From a checkpoint of a small transformer trained on Wikipedia: 481M tokens.
Each number is 128 + 32 x the weight over its row's rms, rounded and kept within 0 to 255. Layers, rows and columns count from 0. The size above them is the row's rms in percent of the matrix's.

# layer 4 MLP gate, 704x256, rms 0.0955, rows 0-104, columns 128-191
size [ 95  99  98  93 101  88 112 104  99 104 104 100  98  98  97  97 104 102 101  98  88 108 102 101  97 102  98  99  98  98  98 101  97 101  98 108 103 103 102  95  94  97 104 104 102 107  97  96 101 101 101  96  93 102 100 102 102  95  99 105 100 101  95 103  98 100 102 102  97  94 105  99 101 100  98  98  95  99 104 108 100 101 104 103 100 100  97  99  97 109  97  96  98  95  94 100 106 104  98  94 103  99 102  97  93]
[[161  86 156 130 116  92  94 160 103 143 130 111 120  90 187 146 154 144  93 153 147 146 151 136 106  93 138  80  97 153 138 149 124 102 164 156 139 147  86  88 211 114  92 108 110 135 194 109 133  88 160 142 129  83 160 119 168 107  92  87  44 197 137 180]
 [134  92 181 148 125 167  98 114 143 137 115  96  95 154 108 181 143 122 128 168 131 168 153 158 124 101 113 141 116 160 116 112 132 139 113 133 111 113 138 187  95 103 161 120 107 141 155 144  66  74 133 149 148 137  90  83 137  72  97 161 101 148 146 171]
 [155 120 144  99 121 150  91 129 149 149 160  73 142  98 152 112 104 149 105 175 138 180 110 108 128  72  78 150 170 172 126 147 137 120 133 177 128 115 114  48 135 122  97 129  94 117  99 161 100 177 165 115 128  85 167  76  77 195 154 101 148 122 147 178]
 [139 169 152 113 106 134 148 161 153 126 126 113 110 168 119  74 158 158 121  99  97 139 138 177 116  75 126  80 195  90 138 160 137 150 127 126 164 124  86 159 109 170 122 162  95  75 138  94 141 103 114 107 128 139 133 103  82 185 130  95 149 172  85 123]
 [130 114 115  90 130  98  84 162 110 113 113  96 147  87 169 137 142 154 154  62 128 110 208 104 135 152 148 140 121 131 117 147 127 117  93  84 142 110 132 127 175 130 152 112  77 115 125 118 142 105 132 155 152 116 108 140 125 132 114 128 154 191 134  76]
 [117 147 156 135 142 106 128 154 125 127 143 140 134 109 113 168 174  88 162  82 158 143 123 139 103 140 151 197  74 137 159  75 136 129 126  46 143 124 158 156 109 153 154  95 130 139 146 113 163 153 154 129  89 134 153 127  97 127 102  87  91  95 106 104]
 [108 125 170  98  67  98 141 119  88 175 115 161  93 140 103 163 104 140 139 121  78 115 110 159  85 163 200  27 110  97 154  87 126 107 205 133  89 163 109  97 106 101 187 115 109 148 147  57 139 109  97  46 101 139 122 127  97 172  79 125 112 155 135 129]
 [151 163  78 173 142 127 168 157 142 143 126 170  97 175 126 118 108 210 151 175 101 167 121 134 111  78 143 110 149 149 150  94 136 148  66 112 127 131 128 113  74 145 126 136 137  88 108 167 127 108  89 166  96 139  97 120 168 159  89 162 113 147  82  88]
 [104 113 127  78 142 134 153 140 208 138 124 127 125 136  95 190 136 129 113 120 151 151 171 138 176 172 145  55 154  95 112 131  59 166 101 115 126  66 125 137 138 124 131  59 119  73  59 127 109 100 124 147 119 174 141 129 101 175 151 104  72 144 144 147]
 [174 144 183 123 189 121 167  84  63 117  96 107 170 159 194 108 127  80 145 176 108 137 110 134  55 140 125 121 128 146 121 153 143  90 129  88 138 154 146  86 114 168 148 188  93 108 144  70 105  94  87 149 136  98 134  91 140 114 134 110 148 123 128 143]
 [126 131 203 125 156 124 100 107  95  98  69 178 128  95 120 136 136 113 116 149 174 180 116 139 111 135 163 135 126 146 150  91 132 152 120 123 140 154 129 141 136 111 118  31 114 107 169  97 109 122 143 141 114  94  95 134 133 179  65 133 126 133  88  88]
 [ 60 102 161 100 203 125 158  90  95 143 113  75 150 126  82 134 115 128 157 215 153 173 151 121 100 144 120 146 135 108 111 139 140 109 162 115 120 153 152 101 118 128  91  93 161 203 134 166 102  80 136 140  66 171  80 113  85 117 100 142 183  68  68 125]
 [ 98 105 131  97 120 106 118 186 147  87  77 108 161 165  94 122  90 148 103 128 114  89 123 152  51  95 129  86 183 158  76 111 105 134 148 133 103  95 113 103 154 121 209 168  84 169 156 137  88 112 148 171 159 187 155 157 147 150 127 111 152 128  98 117]
 [168  98 178 118 136 157 157 134 178  70 171 140 123 214 116 102 166 188 130 115 140 154 137 115 164 116 147 120 122 132  68 124  91 147 105 175 140 160  84 132 127  89  88 148 122  86 181  65 100 138 153  83 126 151 166 106 120 149 122 179 156 115 142 165]
 [123 153 176 116 134  97 139 140  96 133 130 131 106 146 131 125 163  76 151 184 203 140 193 125 184 120 134 116 174 143 144 184 138 127 129 172 146 101 127 125 104 195 144 154  66  92  56 102 202 172 110 119 135  61 132 125 168  93 136 168 128 141 143 166]
 [ 63  87 160 140 149 157 119 102 181 130 142 132  85 115 164 123 108  90 113 129 123  65 142 108 136 100 158 128 116  78 208  98  82 124 150 153 150 137  94 129 198  95 133 101 133 109 149 207 115 156 157  71 125 138  93 137 161 135 119 151 105 109  87 133]
 [ 90 203 112 100 168 127 111 168  99 183 117 124  60  96 149 175 167 119 200 165 171 135 101 119 119 167 154 123 113 168 104 123 115  69 146 148 142 143 102 138 178 108 143  83 132 159 158 139 150 134 143 101 143 111 163  76 103 113 105 114 152 128 121 116]
 [134 152  84 170 154  90 124 150 119 116 197 174  68 121 134 105 130 152 156 131 165 176 134 110  62 132 151 152 159  66 118 115  76 146  58  52  78 195 169  96 152 141 113 106 138 100 168 144 154  95 120 134 175 178  95 177 117 151 168 137 104 126 133 168]
 [123 135  81  80 107 130  73  94 128 163 102  93 122 152 127 140 132 191 189 133 111 129 155 149 125 142 144 179  35 136 120 131 110 110 120 139  76 122 135 132 138 117 115 200 122 149 137 172 186 120 106 203 153 178 145 128 161 172 193 151 129 144 115 137]
 [124 144  48 129 138 144  92 120  78 129 164 174 161 209 178  97 112 100 111  93 142 120  33 136 125 149 127 180  81 105 140 124 135  92  76  90 128 168 146 117 110 102 137  92 148 170 136 111 186 108 139  68  78 178 154 136 159 114 164 154 117 151 181  88]
 [105 170  88 118 130 107 128  97 134  92  93 131  67 137 180 136 186 176 129  96 106 171 205 150 181 159 174 128 136 153 104 148 112 133 101 136 184 102 156 130 161 122 113 108 129 134 122 165 150 166  99 162 120 184 124 136 132  90  82 177 137 157 103 151]
 [140 115 110 113 134 120 129 152 152 135 154 143 147 109 119 159 137  75 175 138 130 150 135 159 142 109  86 125 124 121 127  98 129 137 140 123 132 141 108 180 100 136 140 178  91  77 125 117 142 143 122 202 122 123 109  83 179 154 122 116 115 161 108 126]
 [117 133 139 139 144 149 130 146 168  75 142 143 196  85 144 133  82 142 156  88  95 140  68 148  73  47 112 100 108 102 147 138 118 165 125 112  91 125 135 183 117 135 134 164 115 113 103 142  51 122 109 114 119 155  81 105 157 126 128 110  57 163 131 126]
 [143 113  99 126 107 169 167 140 144 112  77  77 139 126 165 122  60 121 183  88  67 122 183 127  74 103 159 126 122 105  88 180 114 125  86  85 136  86 153 100  97  71 179 114 143 117 159 156 107 131 114 150 150 129 201 129 129 150 137 142 140 183 152 113]
 [104 122  87 148 112  96  62 115 156  74 169 214 181  94 178 164 162 210 125 182 149 125 138 136 129  91 140 102  73 190 157 169 154  88 140 126 108 120 165  81 150 158 105 120 143 128 103 140 115 146 142 217 162 118 135  72 184 170 146 166 114 109 117 165]
 [185  66 116 100  98 172 100 199 109  94 140 118 157 160 141 145 143 139 161 152 143 114  54  95 149 108  76 131 172 163 131 123 130 174 123 106 105 161 196 135 132 140  93 133  82  94 191 144 106 165 150 183 135 167 137 110 116  60 144 134  75 102  93 134]
 [159 107 127 129 165 134  93  93 180 157 129 168 117 188 125  69 115 146 110 167 105 119 181 144 178 149 118 127  66  94 163 119 173 190 110 122 108 114 147 152 127 119 109 118 135 119 129  83 152 122 106 119 106  95 129 119 135  78  83  83  72 134 125  71]
 [205 163 176 120 137 111  97 133 189 111 113 131 174 125 154 106 122 101 159 126 145 142 106  91 120 134 127 170 129 134 117 115  91 168  82 159 105 167 140 181 139 143  68 140 170 162 133 174 132  99 178 126 104  88 153  98 170 137 132 103 137  52 125 184]
 [ 86 133  89 130 163  59 145 104 134 145 123 168 187 121 105 178 141  78 144 160  92 102 139 149 184 164 125 177 135 119 170 164 177 146  99  90 156 119 166 141 145 115  73  95 133 133 117 176 130 117 136 156  99  99 127 141 154 133 107 151  82 165 115 123]
 [151 127 129 139  78 175 166 127 185 105 124  98 143 139 114 135 137  93 149  86 141 110 160 171  45  91 112 113 146 198 119 102 145 189 124 178  89 121 120 149 119 141  82 162  89 132 130  83 168 147 125  95 144 155 191 109 172 116 106  76 121  99 100  59]
 [ 84 121 156 107 153 101 116 171 166 161 145  96 164 124  89 161  85 173  92 176 166 158  85  96 165 133 150 129 120 126 111  79 100 124 103  84 145 178 139 158  91 149 153 139 115 142  61  88 138 173  92 138 100 135 120  92 137 123 166 108 106 133 113 114]
 [ 90 103  87 130 116 106 133 143 129 147  93 114  76 137 160 178 122 130  71 136 120 165  75 108 108  92 149 167 132 153 117 108 145 162  94 140 148 184 134 214 182 130 128 136 143 127 135 139  87 126 112  38  63  81 133 148  85 117 123 148 175 134  91 133]
 [133  97  83 123 152 117 147 114 123 138 110 139 132 134  82 157  46  90 146 169 144 142  73 106 144 148 102  95 157 188 117 149  98 150 144 116 160 156 107 219 100  79  95 126 113 175 137 118 107  85  72 173 155 126 104 181 135  82  97 144  93  90 132 135]
 [ 95 141 188 141 167 147 121  75 127 122 132 174  87  78 113 162  51  99 119 115 105 117 106 129 103 151 163 100 100 118 123  95 195  85 168 149  78 102 140 186 116  96 155 137 127 175 110  76 144 147 124 125  99 132 146 116 160 105 116 157  98 130 166 125]
 [113 157 123 127 101  77 131 128 101  24 186 114 167 118 160 120 124 100 162  85 140 163 151  89 109 118 152 136  84 142 146 168 145  78  63 113 185 106 139 122  91 133  16  93 127 106  84 159 159 112 122  95 108 102  71 127  61 139 100 128 125 117 134 139]
 [187 146 141  91 128 112 144 112 130 130 117 103 152  93 168 143 111 155  98  59 152 133 188 100 143  98 167 189 137 154 127 171 112 149 108 103 152 161 115  99 175 113 115 106  97 131 181 107 141 165 166 145 137  90 127 133  39 148 150 126 120 144 155 118]
 [166  56 152  57 150 151 116 118 190 154 159 151  91 123  89 126 142 142 128 125 104 213 169 139 117 154 153 114 122 117 107 138 137 147 118  83  78 116  92 153 153 133  97 118 152 148 174 155 146 167 115 131  92 142 129 172 132 112 170 113 130 224  88 131]
 [138 108 149 150  96 114 116 117  86 144 148 167 137 130 205 114 100  99 111 107 101 168 138 121  99 174 157 157 101 172 124  91 165 104 109 105 125  97 160 169 149 192 138  95 174 114 171 169 187  98 127 183 124 100 144  74 135  33 132 106 143 180 120 110]
 [ 90 109 191 141 193 119 135 219 166 138 125  96 199 163  88 151 158 149 145 150 118  62  88 162 109 151 130 127 138 135 122  91 108 108 106 130 151 138 111 144 155 171 153 143 145 144  91 142 126 131  99 126 140  98 131 112 108 137 101 109 131 115 154 158]
 [ 97 155  96 131 132 109  76 162 103 105 185 157  72 169 138 122 126 143 171 145 107 121  89 120 113 158 136 122  83  69 132 138 190 106 152  74 155  94 121 148 144 160 148  72  81 124 167 155 146 105 108 162 173 119 142  89  88 134 161  79 150 135  86 155]
 [ 62 103 201  81 132  81  60 154  60 116 172  73 130 114 156 129 127 111  99 125 155 136 166 150 116 138 166 121 129 135 196 100 135 115 169 156 101  82 121 102 143 168 137 149  99 130  87 108 107 145 165 180  77 125 121 126  86  80  99 137  94 100 100 122]
 [114 182 132 123 130 133 141  93 145 155 168 139 123 105 106 122  97 130 108  89 156 111  94 110 135  62 131 167 179 143  83 179  64  70 134 143 139 145 166 101 162  86 127  98  92 129 198 116 133 108 118 119 177 179  56  83 114 152 148 159  90 133 138 144]
 [100 107 135 153 148 128 175 139 184 133  97 162  84 110 133 130 171 131 125 130  83 105 105  98 100 190  82 128 135  96 122 153  76 144  68 154 118 137 117 175 129 128 174 170  91 156 116 120 134 151 116  93 160  92 110 115  65 141  44 141 163 129 196 168]
 [152  57 119  67 182 102 116 177 171  89 132 114 145 111 164 128 147  70 127 114  86 115  86 136  83 144 147 176 187 107 184  85 142 170 175  88 111 100 121 163 133 148 128 137  71 123 113 192 123 119  76 125 106 213 123 208 137 117  59 144 129  65 169 157]
 [100 117 113 199 128 145 168  94 114 120  95 164 111 138 146 142 152 163 127  86 146 125 120 196  83 158  88 117 109 144 115 135 126 138 125 133 135 184 123 128  92 174 124 173 106  93  73  93  75  67 115 204 178 104 132 143 116 156 124 138 136  89 101 147]
 [107 132 115 159 122 194 152 127 118 144 171 166 139  77 133  75 149 141 142 144 174  98 184  93 166 183 103 141 126 172 171 106  97 160  87 182 169 154 163 121 155 143 111 166 126  98  80 189  95 131 156 144  78 114 152 101 106 110 139 162  83 160 147 132]
 [130 128 146 134 110  73 152  85 115 139 159 129 191 106 117 153 129 125  88 181 125  94 121  82 155 150 146  79 126 187  64 138 184 126 109 158 130 133 178  85 154 148  95 131 125  59 158 182 122 142 127 209  57 152  32 103 105 112 109 116 126  31 154 135]
 [151 101 122 152 127 106  69 130 102 130 185 197  93 125  89 129  89 110 141  58 120 155  86 160 105  84 122 164 143  64 158 102  77 151 148  72 147 104 114 111 165 160  96  55 151 164  99 117 154 169  77 112 145  73  81 122 121 121 103 121 129 145 107 164]
 [133 137 163 189 135 141 180 157 131 154  80 155 176 106 167  95 120 104 148 149 143 102 179 126 113 141 176 176 110 150  89 132  54 136 124 168 121 132 124  71 146  61  99 144  99  81 116 137  91  58 157 126 181 174 184  99 138 156 108 160 172 215 122  59]
 [146 159 145 105  82 124 122 118 137 144 113 102 182 141 114 112 147  79  91 100 103  86 173 106  87 150 155 113 121 113 136 157 160 206 154 110 122  83 159 108 114  71  88 165 119 143 189 159 110 122 147  91 111 153 169 161  92 101 177 109 129  96 108 125]
 [199 131 103 147 183 130 152 153 123  82 137 174 176 130 109 147 124 110 123 161 167 113  50 127 133  65  92 114  95 176 118 116 119 197 103 145 145 223  69 126 122 117 112  89 172 120 100 158 116 125 114  97 185 121 138  97  82 110  95 128 108 140 106 105]
 [179  64 166 114 187 139  58 108 161  80 172 109 123 104  84 191  98 136 120 117 138 125 105 141 149 194 113 111 157 105  72 134 152 141 128 146 124  91 130 177 132  71 138 165 123 102 122 175 100  90  97 166 134 101  53 119 106 123 148  76 151 121 129  80]
 [137 116 126 180 158 119 123 158 101 102 146 165 136 179 196 145 149 120 161 123  81  86 148 119 161  97 190 152  98 179  98 177 116 109 152 117 178 117 158 152 119 166 117 107 182 172 110 163  81 129 104 157 100 145 121  98 135 131  87 112 129 143  60 101]
 [158 173 140 108 134 120 125 155 133  90  70 166  92 120 145 137 161 143 132 114 101  52 122 208 186 120 112 125 156 150 159 141 116 149 159 211  90 129 136 162 170  99 108 103 128 115 114 154 116 171 148  92 120 184  98 147  65 182 143  68 128 132 131 134]
 [154 139  66 137 145 146 151 143 160  70 170 141 179 135 168 125 172 117 148  72  89 150 126 129 172 127 172 152 116 140 120  72  95 110 137 165 106 108 103 160 152 123 164 111  99 118 145 164 123  27 167 119  85 151  89 146 163  75  83 155 160  95 110  71]
 [116 160 180  76 114 201  47 145 132  79 154 173 171  76 136 136 139 114 118 138 160  97 116 157 127 102 133  69 141  46  71 109 128  61  97 127 128 104 161 115  82 150 133  92  52  88  80 144 104 108 102 148  95 171  91 120 212 128  97 134  68 151 117 141]
 [118 102  94 124 142 168 125 123 170 168 103 137 120  86  83 176 154 142 179  94 141 149  90 163 149 159 129  90 142 172  97 148 114  72 132 149  52 102 112 119 130 158 119 151 143 161 150 137  93  79 131 162 107 103 102  91  92 180 141 142 122  69 152 148]
 [153 154 168 169  95 166 103 119  94  91 110 148 138  76 128 126 114 111 135 118 136  62 166 101 155  85 143  71 127 153 139 150 134  97 164 146 173 157 142 116  93 195 106 146  99  92 223 164 149  89 203 199 113 170  71 139 116 127 140 146  99 146  70 152]
 [117  90 140  72 178 121  91 120 167 106 154 161 156 141  83 106 120 123 121 104 141 145 148 139 149 173  75 162  93 108 138 159 132 144 140 121 125 113  93  86 187 146  59 118 204 152 106  96 140 154 176  96 215 114  90  77 123  99 126 174 129 131 125 130]
 [ 85 107  51 102 177 124 146 156  89 121  97 152 107  93 118 118 138 142 147 105  98 109 135 171 120 119  67 106 190 161 176 136 164 186 157 136 108 164 166 187  80 132 121  78 146 145 111 145 113 159 137 146  89 144  73 124 147  80  91 109 172  10  99 128]
 [ 98 193 123 178 150 141 105 186 161 115 125 187 105 120 114 138  98  98 128 200 172 112 167 165  84 162 146  83 109 124 110 124 100 118 138 147  97 139 128 121  95 112 148 111 102 171 139 168 168 142 146  83 120 170 100  95 157 124 163 112 130 158 100 125]
 [ 64  98  83  88 134 108 127  71 104 100 186 136 165 136  58 110  88 160 111 148 110 170 183 130 102 147 147  86 117 152 123 141 137 104 130 147 131 162 147 121  90  91  97 132  99  96  78 184 135 155 158 182 150  90 100 161 120 117 144 125 131 111  93 143]
 [ 84 164 141 123 137 153 135 140 151  73  98 106 115 147 154 121 155 180 135 135 190 121 163 153  66 168 159  72 110 111  86 138  85 120 121 123 154 112 166 120 118 131 140 141 103  98 110 121 120 162 176 215 134 109 111 168  77  88 157  85  79  84  76  74]
 [ 52 118 132 121  94 167 126 136 112  68 158  69 195 135 108 183 158 134  77 168 147 150 110 145 158 175 117  67 133  69 143 134 118 160 173 147 155 147 168 179 106 108 167 168  97 173 113 113  94 107 145  95  68 139 109 205 132  96 123 192 132 167  94 135]
 [109 109  98 141 163 127 114 187 113 121 145  70 107 176 137 122 114 174  70 133 136 186 154 102 138  77 127 105 113 136  99  92 166 155  73 149 174 110 168 113 104  56 144  73 130 162 111 155  67  44 114 153 111 110  96 165 131 144 161 148  83  82 141 101]
 [176  91  80  98 125 138 101 184 126  99 106 159 179 136 121 110 166  78 115 137 130 118  85 108 123 116 140 182 128 164 175 115 132 182 138 130 121 139 107 134 110 184 147  34 143 149 104 165 186  91 133 152 133 180 142 149 109 130 124 138 137 147 173 169]
 [160 183  69  89  76 130 147 157 171  78 170  97 132 159 125 153  95 152  83  85 158  98  91 111 160  71 119 134  90 224  89 121 127 123  91 139 140 126 106 173  94 106 116 104 107 172 130 150 125  70 158 109 138 132 152 117 161 108 144 185 110 149 115 113]
 [131 101 134  86 165 137 105 127  81 104 119 131 126 104 127 190 117  97 142 181 186 113 169 100  79 161  91 152 157  85 148  72 127 136 124 104  50 160 125 117 154 112 135 161 168 152 154 196 134 162 174 136  85  99 132 128 103  93 109 143  79 150 115 129]
 [137 123 122 153 120  82 159 112 146 134 101 139 139 144 111  92 145 132 175 105 122 209  50  77 136 136 133 149 110  94 105 136 134 178 106  99 125 118 107 152 127 111 156 148 170 138  91 112 137 144 106 112 100  96  46 117 183 165 163 159 115 128 163 122]
 [187 123 112 132 107 110 169 134  75 142 101 103 135 139 107 125 147 162 164 127 133 154 141 205 164 104 181 170  79 104 102 167 113  70 119 150 129 151 159 172 133 135  99 172  68 119 149 139 140 160 114 145 100 170  98 185 138 159 124 101  64  89  90 137]
 [131  85 116 138 133 115 103 142 181 118  96  99 165  95 103 195 164  96 160 118 135 137 138  65 115 170 123 120 153 130 114 210  53  74 147 158  92 131 127  90  98 133 136  62 175 122 145 132 175  98 170  71 136 103 122 137 108 188 135 124  93  78 126 104]
 [145 161 123 158  86 155 168 142 189 136 167 111 173  94 162  92  57 169 139 164 133 138 128 117 103 150 113 143  70 139  78 135 108 112 180 140 131 142 119 127 133 135 141  52 110 182 221  60 187 107 127  92 115 123 126 126 140  92 199 167 168 143 123 112]
 [145 173 125  93 173 195 129 102 148 144 138 197 122 164 166 180 110 113 144 134 113 142 118 158 152 165 106 145 106 146 134 147 148 120 207 139 176 148 116 134  45 148 121 139 112 139 135 133 131 120 159 155 146 193 154 109 163 121 178 118  91 147 135 121]
 [134 100 113 130 164 138 128 129 202  98 157  66 108 123 107 159 104 143 137 112 131  84 148 143 104 146 133 131 140 103 109 148 140 142 108 186 116 183  96 139 142 137 135 132 130 130  83 127 107 171 107 117 119 179 152 163 137 111 112 164 175 118 123  72]
 [112  96 126  97 187 127 113 116 140 122 104 125 182 110 143 104 149 124 125 117 127 119  96  57 140 130 170 143 111 153 185 132 110 124  86  67  92  77 154  52 135  91  87 157 126  97  90 147  87 150 100 114 141 189 107  90 117 156 135 146  85 149 102 151]
 [121  91 201 122 171 180 132 102 175  99 134  83  99 164 141 182 107 102  94 128  96 151 116 103 144 136 140  85 107 116 139 143 136 143 161  70 127 140 155 103 158  90 135 140 128 153 136  95 158 127 102 142 130 118 131 181 116 211 152 108  51  91  67 150]
 [137 204 187 162 174 150 139 166 159  75 102 108  68 191 143 112 151 145  94 123 153 154  87 144 144 109 134 108 199 152 147 125 170 171 114 173 124 110 131 142 114 165 124 176 116 105 117  80 151 142 167 107 105 141 155 140 173 160 170 106 162 141 128  97]
 [155 129 155 114 111 197 162 155 113  60 111  90  85 136 109 142 174 174 136 140 135 158  41 161 144 143 110 121 109 159 127 141 124 148  65 145 120 177 139 110 142 133 104 101  62  98 130 151 131 146  82 156 167 110 108  70 184  96 168  58  65  83 123 144]
 [ 78  86 137 100 119 105 150 142 157 105 136 146  97 160 125  90  69  80 113 139 109  75 123 129 134 154 118 126  82 163 122 113  68 153 168 146 139 107 101 168 134 117 118 152  81 101 165 135 190 171 131 101 115  88 147 120 127 107 113 119 133 135 130 167]
 [ 73 108 111 102 112 127 129 123 158 159  69 124 151 143 196  85 142 103 107 127 100  67 114 133 117 100 184 118 125 161  97 139 163 146 136 102 126 156 106  98 169 168  80 148 136 149  94 149 147 148 142 141 117 162 183 143 136 111  74 138 128 113  96 143]
 [ 63  42 116 150 181 142 185 171 114 114 120 165 154 147 103 174 121 152 176  84 106 142 144 137  89 102 120 137 112 134 117 110 105  84 102 130  80 130 127 115  99  51  51 100 135 148  79  96 102 132 158 137 176 111 157 137 104 156 158 163 128 131 149 142]
 [152 169 160 116 131  68 113 114 186 108  92 139 111 164 121 119 120  58 129 139 205 104 104 141 186 125 171 116 190 195 112 119 135 116 108  87 140 147 117 126 144  86  84 126  93 173 145  77  96 115 136 105  91  57 100 155 107 162 142  98 107 112 139 105]
 [142  69 129 187 129  86 131  96 130  95 106 119 173 139 173 142 160 140 134 131  81  89 149 123 161 125 137  90 139  84 127 166 104 149  83 182  78 165  43 115 183 151 145 103 115 146 129 129 160 189  78 181 129  79 130 116  99  97 122 121 118 135  82 121]
 [129  96  82 142 224 110 122 109 154 144 111 141 107 131 132 127 136 138  80 138  98 147 112 161  73 143 169 146 151 143 107 147  64 195 163 140 114 110 156 160 119 108 109 166 167 123 117 178 179 147 116 100 116 134 149 108 114  64 110 119  55 101 124 170]
 [154  96  92 100 131 186 114 149 138  62 174 119 142  77 110 160 206 106 138 186 138 102 101 147 167  70 171 130  85 174 149 173 105 152  83 155 141  85 154 115 171 151 134  99 128 134  80 117 107 142 140  57 142 170 167 165 127 119 143 109 138 152  89 172]
 [ 95 102 142 144 137 115 115 142 154 130  85 117 112 157 150 145 153  63  75 138 162 131 129 112  96 136 118 170  58  89 149 141  88 179  67 156 144 147 142 136 127 198 125 129 128 115 148  61 137 187 135 129 156 157 130 100 130 135  78 119 116 125 162 109]
 [167  86 144 119 129 184 104 165 144 110 171 114 133 116 123  81 136 174 104  83 107  95 112 168 162 166  77 114  99 140  34 124 144  94  79 179 165  93 116 173 110  61 122 150 109 101 100 119 172 129 126 154  39 149 105  81 149 126 137  93 146 152 140 124]
 [143 146 123  88 112 148  57 116 104  90 112  99  64  94 131 130  88 176  92 158 117 169  70 117 143  55 175 186 136 123 126 120 168 110 117 126 129 104 139 119 156 114 169 165 122 135  69 107 179 173 133 139  93 119 106 139 136 111 129 129 128 182 132 114]
 [125  61 116 130 138 134 119 110 159 126 140 161 111  90 136 144  36 187 106 151 115 149  99 115 155 149 132 133 100 175 206  87 111 179 123 152 152 126 110 128 114  84 159 176  61 162 131 108 113 122 155 163 111  94 146 114  99 124 153 163 121  82 122 162]
 [150 150 119 133 119 159 122 112 152  93  99 111 157 134 128 159  70 148 124 112 170 113 147 126 110 148 113 107 119 180 154 163 142 129 125 114 156 130 165 117 183  89 123 149 156 163 134 145 131 121 178  80  64 119 124 167 147  93 145 156  85 101 149 110]
 [111 171 140  50  99 128 112  92 116  81 138 143 130 165 117 125 110  93  87 124 111  83 106  87 151 137 140 101 114 172 119 142  93  81 103 183 144 164 112 116 154 123  90  93  60  77 149 128  56 133  92 108 198 116 165 127 124 111 135 166 157 159 127 140]
 [170  53 135 157 126  47 112 117 132 140 113 192 136 111 101  92 142 112 138 147 102 168 175 159 224 158 181 102  75 136  94 109 121 138 129 173  40 164 151 137 120 216 126  99 115 126 118 148 193 156 135  85 153 162 176 121 142  68  64 168  91 108 100 117]
 [130  88 151 186 171 132 134 175 151 107 100 127 123 138 162 180 106 114 148 149 172  73 133 150 157 121 120 132 107 135 105 111 154 123  79 210  74 156 163 179 165 130  99 122 181 131 170  97 172 122  73 169 130 144 134 153 172  94 116 109 169 110 133 159]
 [155 162 149  87 113 126 147 156 164 127 115 112 114  98 109 199  98 113 173 121 116 118 105  90 109 146 143 142  87 164 149 156 153 180 191 157  87 120 118 122 151 110  78 143 181 130  93 140 137 118  85  99 105  89 130 140  98 106 140 144 141 179 176 124]
 [198  81 109 125 150 147  69 192 129 124  47 134 105 129 162 147 174 126 145  83 143 121 127  56 131  93  86 167 125 134 141 147 116 155  57 168 178 126 159 121 143 116  80 137 123 152 122 130 132 141 136 119 157 105  62 111  95  82  94 142  73 154  74 149]
 [176  84 179 137 110 125 161 149 105 117 109 152 136 138 117  73 146 154 185 125 106 141 117  65 174 119 181  65 109 146 125 178 143 139 172 111 101 202 143 136  78 101 118 114 131  98  83 180 148 141  74 104 153 130 141 129 124  88 173 198  91 166 193  89]
 [136 111 133 152 141 207  98 172 193 150 138  75  72 142 155 145 127 106 125 110 140 126 113 177  90 141 125 116  89 165 102  92 119 104 137 140 155 111 117 148  16 117  77 161  72  96 148 142  88 129 144  94 100 115 106 195  69 143 135  91 169 123  47 168]
 [111 130 150 109 100 116 135 163 167 143  70 144  82 138 139 113 105 122 137 154 128 143 160 106 146 118 137 144 168 114 148 154 104 115 145 122 126 126 175 146 112 236 101 123 114  84 131  95 140 148 116 186 157 184 107 165 122  78 114 176 152 135  51 158]
 [154 131 138 135 177 146 106  80 170 137 115 174 148 148  98 165 157 158 224 126 147 129 125 176 104  68 115 118 120 105  93 127 150  92 144 133 130 181 144 114 129 124 125  89 130 180  98 132 180 129 125 122 103 128 110  85 138  98  92  86 147 152 122 171]
 [ 58 136 123 135 150 115 112  93  61 148  82  69 142 101 166  76 115 137 145 153 133 104 127 166 114 105 112  69 111 115 147 133 139 103 145  95 165 158 154 102 105 125  68 137 126 159 117 127 141 174 115 169  87 186 164 158 127 103 119 132 137 140 149 104]
 [137 109  46 116  88 152 167 126 197 109 170  93 106 136  76 169 124 134 136 102 140  83  84  94 146  83 160 168 138  85 113 126  87 144  55 123 138 110 113 138 176 108 132 114  84 101 127  97 130 156 140  79 158 150 159 125 142 171 109 110  85 159  92 149]
 [113  77 154 128 195 100 142 152 115  81 136 107 142  97 151 150 132  79 120  51 119 172 110 120 137 115  75 129 130 119  50 109 114 128 114 147  99 104 180 146  81 108 129 104 134 144 137 138 106  99 161 103 120 134 168 104 111 138  77 150 105 177  61 161]
 [120 119  82 138 125 138 148 108 169 100  92  98 114 128 143 126 203 159 139  88  85 147 161 173  67 137 122  98 117  65 151 111 164 195  32  92 134 132 180 152 114  95  51 168 144 166 123 102 172 162 142  93 135 152 104 162 161 100 129 106 112 109 126 152]
 [105 146 125 164 151 160 155 179 131 116 123 117 128 113  64 126 138 116 143 153 167 131 149 152 171 100 123 155  50 133 134 164 128 145 116 145 113 126 112 176  95 142 115 120  80 205 113 115 132 102 112 124 120 106  96 134 120 115 150 136 152 133 151 103]
 [148 132 124 138 136 120 157 159 170 127  99  91 143  75 172 102 159 118 104 120 160  82 143 122 171 185 175 131 121 176  96 132 135 153 129  87 173 114 103 160 100 145 164 103 100 113 123 179 172 138  67 160 129 147 147 149 141 151 110 121 123 187 119 156]]